{
  "num_hidden_layers": 13,
  "tie_word_embeddings": false,
  "weight_decay": 0.0
}
Each number is 500 + 25 x the weight over its row's rms, rounded and kept within 0 to 999. Layers, rows and columns count from 0. Numbers have three digits each. The size before them is the row's rms in percent of the matrix's.

# layer 2 attention output, 160x160, rms 0.0659, rows 0-159, columns 0-39
102:491500470502523517518500560546482498477463490461465512485505491479518504508513516495504477442483503571527513519486467524
096:479559514461513486450533492452530546481516501511486502509483522520467485494491471474478504478501528526482497548497510490
092:506528506530494518500555466515533510541541486481491488541523479480490488479532509484556490506498500489473487506518487483
103:509475533480450463506492477506503490482462524530510527514486534442495511482496503498525505515486520482482451511511487467
093:526494505482465491461501461508455521535472472515491475504505501515506533472512531526432516460461546523524521451547496531
096:515488497494539530479523502462541542477504535544501511475540478486487454514484465486486512480493501482483496509510490496
094:493477513514525496520496474466492497456508500526519508520554483419464504501513527467495461500505528478447514490543498477
092:469466510547522555499485520479500484504500489513459480460468531507470472460515550549505495521495501542482464484473490533
106:509459482495500513504490523529483507469555482479482521478436522509510454525462484491498539486449520487517512512473502501
094:513522508516490511518526536480509491515506518464515533536522493530515512495517506478543485527518495519497463466472487515
115:496539485480512486445552501517537496562540486516515511463467475515522448515479508485540481482498487453488491498474491500
095:501496506498516511499547539506484513532513497510531523534514485474505458489529525473501489487505495508472502528503483481
104:478514470540495518491515411463505505501526507469501517496499501460501555491498502493572506517500539516534507529489486552
106:483551505462474510484527530483480489496530447491525564512518506552542491496486490503507507507495482507542493548508538491
105:487497465518490507509519516524527468515458509488523499530496492535541459529515480503514473492548485498477530453508478480
098:474479536524498491494515510452540489502476527464527467473491471492500508499506521468495504534501466504551486527488483522
094:511507511508517499519521510475505487503498482501493524478482513499465484464482470505488444441513459460511499536498506478
094:549526536521486518535502481498505484503511497443519490524528527513505512492539489504483513574487536510510523455495491529
100:511511493474435489515513544515482543495454508483466532457525462563493491519517462496480517536482500535490512478492501510
099:490460536466527517499439510456499476448480471489504504464527498478493534471533526528505506496489498514473504486502543480
112:539513502508451470545525479493503518508489548503469506535524479473505488517480443507549508477509488484463516474479473442
095:493489507485485497470532519508492486540480524517514492502505514506546482510502477490512472512527476532502565501473535509
100:521476491490481482472473518483486475498502543487495460499525493485550485529517486539475527515513489496465496475477500493
099:494528464479542491506522478503499495500473492500495486529488539506505475487507468500528431486486511475452482521498491468
095:467477507499510506517523473499523500472524489462485492476524491555483495528523503518468460517494530460477483495482493498
094:493506486498501494493533530520507525496472508464460516521521474466461497516512477527475501522484459527517491484494487518
095:480524548466487507510494480522501498485523499541498528494446555462527518520491515479506475492499503498509507517490474519
109:518505504497516524474506534499480506533522516440502521471468499498498540482428513510478487477521463512519492461483511494
107:529490490526497496492457486491497472505518490493512518493500497458516543489546478479509501500520505553531459497482510515
114:542507502473454521491519508516449480517523510498519461539501468528503493531513497505489508452495524495466513469506482485
099:515484556519499484508522485493511496468498518495512506484476532472491579511498532488527512532480541507518493516479454517
094:499501486483519476504572543467509538472532540447499510501526487488470501458491486479506497517503485487490499471545466499
102:508502494481440454484509492456555498525484489466475500507558522512480483492545532517521463519503488475486517506541515498
111:446502508545478467539498501497508533494510518481532504514446515509501510495497430476508510487503530519502489495505525529
114:519514474508523521504552498524495502562422460490513446500484480528489472482504502516473502506505483559522508505506483477
100:497491436480525472485477547477474480516522515491511499520514508525532488501479533450494485509510544503491457474450544492
094:450489492483486529481472503496512500511537493522473497474526540546539516501495521515473529525489504493491488526527494486
104:526500474488488467487490565508480505512518538535485503446514475500486522563475532531500537511523509468463491447494480449
089:507490470522481541501486477498493508529503492489455528475514487501499504481523471516532453501499484463509541522536526492
095:515521469510506540503504508528488520484501464494508503471530513527500477473496518487483528467556548519447508497532489473
099:528513495514470529485492494492479520465526476495527507517449457513520499486511497496518482455520500470487588500441505499
114:470520471467444472490482520490530496504504490507522482472499558530502488508534491500473536494457514516486529517493529460
095:463486557484484520534460481489504493511523504514480536489500470526510519504522483555459518517524478497476516437461510510
103:536525472533576483486517477477491505481497539503515520536510496457476487452508513507515453495501439509475467485527501504
094:484521482518464485526503490480483494490521525521524519471530495523507484484499537502505515536494519531519512495488432507
093:494495507496467537536493451514493469506471488498493513505486539501520478521496489509521520544497494515515475474531482514
084:480505483488486493503513527494506442476486442489483505497469482526528467482485506507475542495530501457480501521496500517
087:531541491510510498479505481507484499475529488487555555456500486529527527525487502485482495518527511470492494507478485538
093:518500520487485514472461513461516503501522501513495540456456503468518502460506527504493500498502549517539499514529469511
103:473482542511506500496540502470533504549494540530531503479528535500515503505457514533513499500488493515480466501493463547
106:508487454512507498463544506501485505523511495483531503499542463526529485520459448532469477488484476494516540487480495470
107:488556485544503505502544463531534491515491514472495521484455463477519555493543517454527510508473510518493517484511507502
103:535517499534514510490512493505546487459531501462501523489475492538515512498511511526500517510474480484515447501519514519
110:460535471453548479464515470486527509513484499495496512488486494473476450512499486476474511494496513537486544491495501501
095:504537518477524479526549495475508500529503494500500512545502488507492468524456511523497524447529466505496514496502468493
111:444478478510519491523468557476535539487465510483499473509487487506480459474467490479494504505459527462487496509495500481
107:481510518498492501487461516469467481503502449484470485498537535488486526492512495518502532485477504523508490477503544513
096:481470501532534519532492477450499477509501506490421515495506518506474491470555543487521468496494494477496510505497515460
108:487481480527544464516521497512542485502489522427499501496466527546509441555467495468488469478499458507473512453512517517
103:522475505550455506509516516497535553495531500507533493521528527525516472536474520513471541485458473487522458497500480467
087:499492521513543478486545496443474440522486518526537511547464507477500464476485540526494483486497486478473486513496473513
103:472534522511530468493494519431528525456514515468484507495530501496505544503487506491513509484527492437503505488500487523
107:483465463453518482487526494485501459513508479534544501451532552501542543495482541497514495442523499469479486556466516490
101:534572510484511510513515513515528525541520504517534523494484480506502500460538548525532474466557504496496477480511492474
097:538547500512481474512494474469488468474468453517457469503535526520478492467487468544484519503509526479453549478515515539
111:518518495522464537526490479521550503516518520463559489489505505495465476519463498500539478470520506507505499513481546454
109:486535470482503523534540494538490487494522506523475482522497441528539478520457470511495507506527508526472535508478486521
092:509472500444487491491481554536490481459516529489529516461464492509564477520490501524510519527546430470496472503510499500
108:483475499515502490534513484533484525507482476504537480504483482572509469510522511523484522539470449543524481499480481544
106:512456500496479478528507540512445500506533509523507542523536494465532466514488437532500483485513462481481522455434511473
101:541512470512483529475510496548484497529497513487499441544472503511508462496525499463493551532527468509496531470482521540
115:518466517509556551481487469503470468524500518513532506485451512445511498449500490485497500506493479541526477507454494500
096:552511478486489543504505519492520497497505544493522493511468517555515488481486459491490530489507522481494537475508472529
105:489483487474485476452480502480506513495502508492487526552480507462488493474483482513483524475451498549524476491506481477
085:480520482506483524465503507498500466492547500501547521449483505492510461541493514433536503516471470482516430499485510484
103:483495486537515460499516500525447491522533511491522519558513493530472533511529480485527513504494512494514477534519515473
097:495496506465474439459482499492471465453511481499505531497522483465498540499468494450429541477419505529480493487463474500
086:453484482513505472489510477495495500492514525489519488535475517503513514493523496531524535473507478484490493477486467527
096:445467490523485470510488533532461532483489563490508476511480471503475516485488480482525529511513453468502479506507518503
092:506495538480494483541483521476478527487512511464525564543550516520496541529457484511504524512475506504518514507465489513
106:486541503570496472510516446499458504469483504495465543489503511505518544507492476491552481522495493468497498494463533516
091:467531495551479499497498535497490472537506490488499500492495503470500487497539458510473491503504517439468473533484517528
086:530514510540509522523512479520465502451512495527476486517533498533523475527506486484496557501497490484469510508500497497
092:435488524478531484531502442507501508493504522505465482504486460518486498535508491546510501508472489517507526523486540475
093:502499488483502473492507464507474504504521470481529524514411502512483510503448460488495547486477502486505505477494456506
094:521493529462500451487496473491506466511499429505508517518516475518506476483523519502533531495504480479502530472466519528
107:463509429548507524443501500515538474487488494510463515476487467536532493480480505473478504489519537475536491487537531529
100:473515511486477467488521476452541486542502460456535465505548495489440489477501507518482492535482503509485478534537489492
117:504477463509540535507511517533501507531488504498500529522458466516537465502480503502539457496479451495481540494472521482
098:500515539473560515483469503541514476532521537483529475475477522480513474498531493480485483486534552509475504505514490512
097:478534487495468504471538510472500503518539490527523510503548486507474487497535516531542518523508470521463515472465470520
104:528538466539515526494517497473485503516512520511492484505500475518480490511520475500496501501531453486508478507483519466
108:495490587503493501500499528442472517522496484501512507520558499530497502498483491522474527485470535462506507498484450516
094:505508472548497521454508511555509466518525501466533507488487503506500490483476457511537503451471483497479505479482478466
105:486475509492488464525537461501481531475503531486486517466503492458478519460529440491508491504511483529489449499485534476
092:528455499495545500506518542501493485515481510491488502501524464489522517494490484491514538501509501454516537524479515477
092:505514530502486503501514494472506475531502535507529520508520548489504511500540495448531458523509513510533495538499514484
104:503533489511460504516514486509450538512487504478528496487466559534459510531478520500467521484451502498497468496532448547
104:495507489514516539472556520466488501517540535488505471506470559490485487467509496479525478525496539481456516458543500465
094:487511509496474473497484436520486459504515497490517521477485482480494489474502498481495523510483501517508460488465462497
089:473514532519452546483494476548492484495506457518512466479532495512499470523544513530508509563518473484485453510521496476
107:482513490555535512540469481500499548488509483477480497563498497457457504492517510476505460523508476475476497454482463494
102:469531494500516512487495485513488483492467498521456538474491468472494543467546491492511516545491535531475518514501515491
109:466525481533511473485482498475484508479493467465536517555486497512494516513527513491521484517494468500543496489510473455
102:478446530520485489517478473493504544438546511537526532482541506469504522525530498461504532525503525500492494472469497531
098:498520504523515548541506473504460501491515522483445471509526481527501506471566505536510457533542490501496482511511483456
102:470550498528437527491562482473505500487530515505511519528515532542457497478482484507548483521549520481488476506493464497
099:502516471522508533483523528492487510507503495488517524510578491489537484460470499456518494460512449517540534510473487528
106:515522468539519448473529532468517468510477496494480492537502506493439517499507467508489494529481521558500505495485503484
092:500490526492513484484455512512499507484480488499512494445456462456518493481506517524486449452501531534523481504515534478
110:501471536531479513531492448550498506512528510513489485521455478498474495535500458515493529502536526491526514477461494512
093:486491494520489492488519520514495542498549489475483494526516503539525491509483447474491497498531478457488537482507510520
099:498539509489499453529529477461509490519489509462526503488509529490492499507480471487499500503504498461507508475501483503
095:527484473522458505474538505512503509501491494492518497483492505527487461489491497531487531529544489470526536465510517485
102:535488520504501495498473540497490492529514493513538485487497545492503591520498574509482514507451459481487473516488502429
102:572503525539468466504524468520490519527500504497505464526464510472472505499508496528537472536543507479523507493572472511
127:460480457519506529467540514539473499535536478493501479525505497548477487508471501497510520505505498464486500470510533481
105:507440487516488494503489440530491517476497471497510508494492474449477567454490459495481493490467495468499494544508500513
097:514502479547483486484522508492496485470427536482473464471501469509479460519545521498505442485480533488488486482510487495
099:520506482539502509509475503541498476491502507471473494532480447468484505472517471475520499478540551519554488446525508479
096:492530521481508524528471510513526473533501481514483499489508506498481512531482498545517505518452458495520495551470529490
093:520552491520478536511502503487514460554487483527477493492518493526466445505525471483500449521527505461466532468533462514
088:481460552514484508478475499510477509513514498525435529468519497506453480478471499488443491468468490551535504499511504531
105:503499487513499503471489528480493492502448466459474485488502507513504471502546508481492469518457489496481477463493465479
111:495521457501541526474510540476492488535529498478511522546520490511489480476460493460516460474488494505537437544512500499
099:538479485482529494507500480514494487566467515521471523513501462506486512522523502524489474471498481510479543482471512506
096:526497473510464499514489474465498510490475507497465488530537489470476485485533491477483474495521451490516508490466468476
093:465454517486463481548501508515489489528516490532495518501531519485452552545494502513500527453473501485516468475471494526
099:503524587502511538522468517460485501530522527533509498459528498527458472524555451491513519500507472495463491497508524522
104:447492462462531489505528523515534513515468484448550501544524538498528496475524525494501465532480507519469504541498542491
096:548543480499487517480518521487520502498504503503468512513487490529495440514499526508477518496501472477506535481510474473
099:488561516481493479532531443541537510494497506508484497520477504516466471493502491489497528513528513540474511539522458510
088:533503478480522476504474494520554490511521457490467508476470551501529490503517455464475550523544502482494510524454578502
103:473491553478511523499516547519532442492499510502474513504485471523490505478526567515535489539517524518512470473502481485
103:528449499451527516507493487458479499470490520518518557476475491488484518527511535471532478542545488542535486490487487488
112:484478521526520501491491484511479492503490466471482516555505474518495462533490477519497474540507529525496475506509484532
092:494503487486503519462566478483550494533524475501505524504497501528466489536503528508507556480540467456476503498514490480
095:552483492518494520500511525477503472552480489529526502525490526516485467537546532504522437544492477476475520510499490481
095:490497523464517543524488487538495487524528480549521491474471482557547460495499538514454546515514478493527492499495449504
128:516495451516536493484492526551479529480545523508502472495488475476499464511464501483501482470527522479474479505508533506
086:513465490509521469512507527502478458492492508480517527513507471512489541533491529488510513503495515503524512514500516523
103:522517492514493527475528528511493536531481483463521509544465480559510493490457465502508470525507489541534475547527495517
099:487488496513482467490453508553513486482486548514510458570485529491486544486505528466517519516462548503468516501521479511
089:449477517514500518489500539523485500514498525494549524479511523521505515470495535481479499510486501544520526513542449462
107:489498534498501509502502521480522498499511528521502482515538572482487493518490472483506491467460528485453511524479520540
094:501531482518489491478532470513492491524522547496526499528459477503517489455493489453516460486531514505512507515486517552
090:469474525454482496482481500469481527471500485443518564496516501543483503499526541503490560526453475481534507519487456548
103:475506488484512524527478529516535480472494532510510524482513459506509463507510460510494496483492493490489485506471522477
091:498514469508502509528523535554536491556540519496512512510495499502555481496468528516497521495509465489489512497531547514
088:533504510536448464446513507484525502502460487489484492475499513480482445459504506503496518514494537507486503466510522475
104:500544556478488465504476520488530488529504459493500525540517512582479512519483540506514503550494463506518505542491486514
098:502468529508531493526486515457504533461501525481473488464494484470521538470488487454463503439556456522483566505485486488
103:494499484486492519484484515492548461490543470450514510473536514553534498488507495490480522444469527497473525469450495513
102:497476483487509469480465498491487507500481473473492529505525486529472511514470447489490468471523464478472523476524505543
108:525484495490499484498536484538503504488440503538485517501526517469522501489498530493537469497511489529487508500507485449
084:474526467489487496525470536488489498513458482501484469536496497499477492510512501504473492492523494553433502507491536516
100:506550505536503547516517509566466546507499544510527500480466495544501511495475518515490500488492521527519476512547477510
096:468469525490517520511452501500438458510536518464517516536494531477490509502475546492512500477473513504501509535483547532
082:498482513475533518506511477484550483473497495440510474499489514467520523479502513494488533487478484512478497514476510540
110:506551535484451507524491481484513489536468535517548537513502508529526454539491507520514499542501512473488500482552500508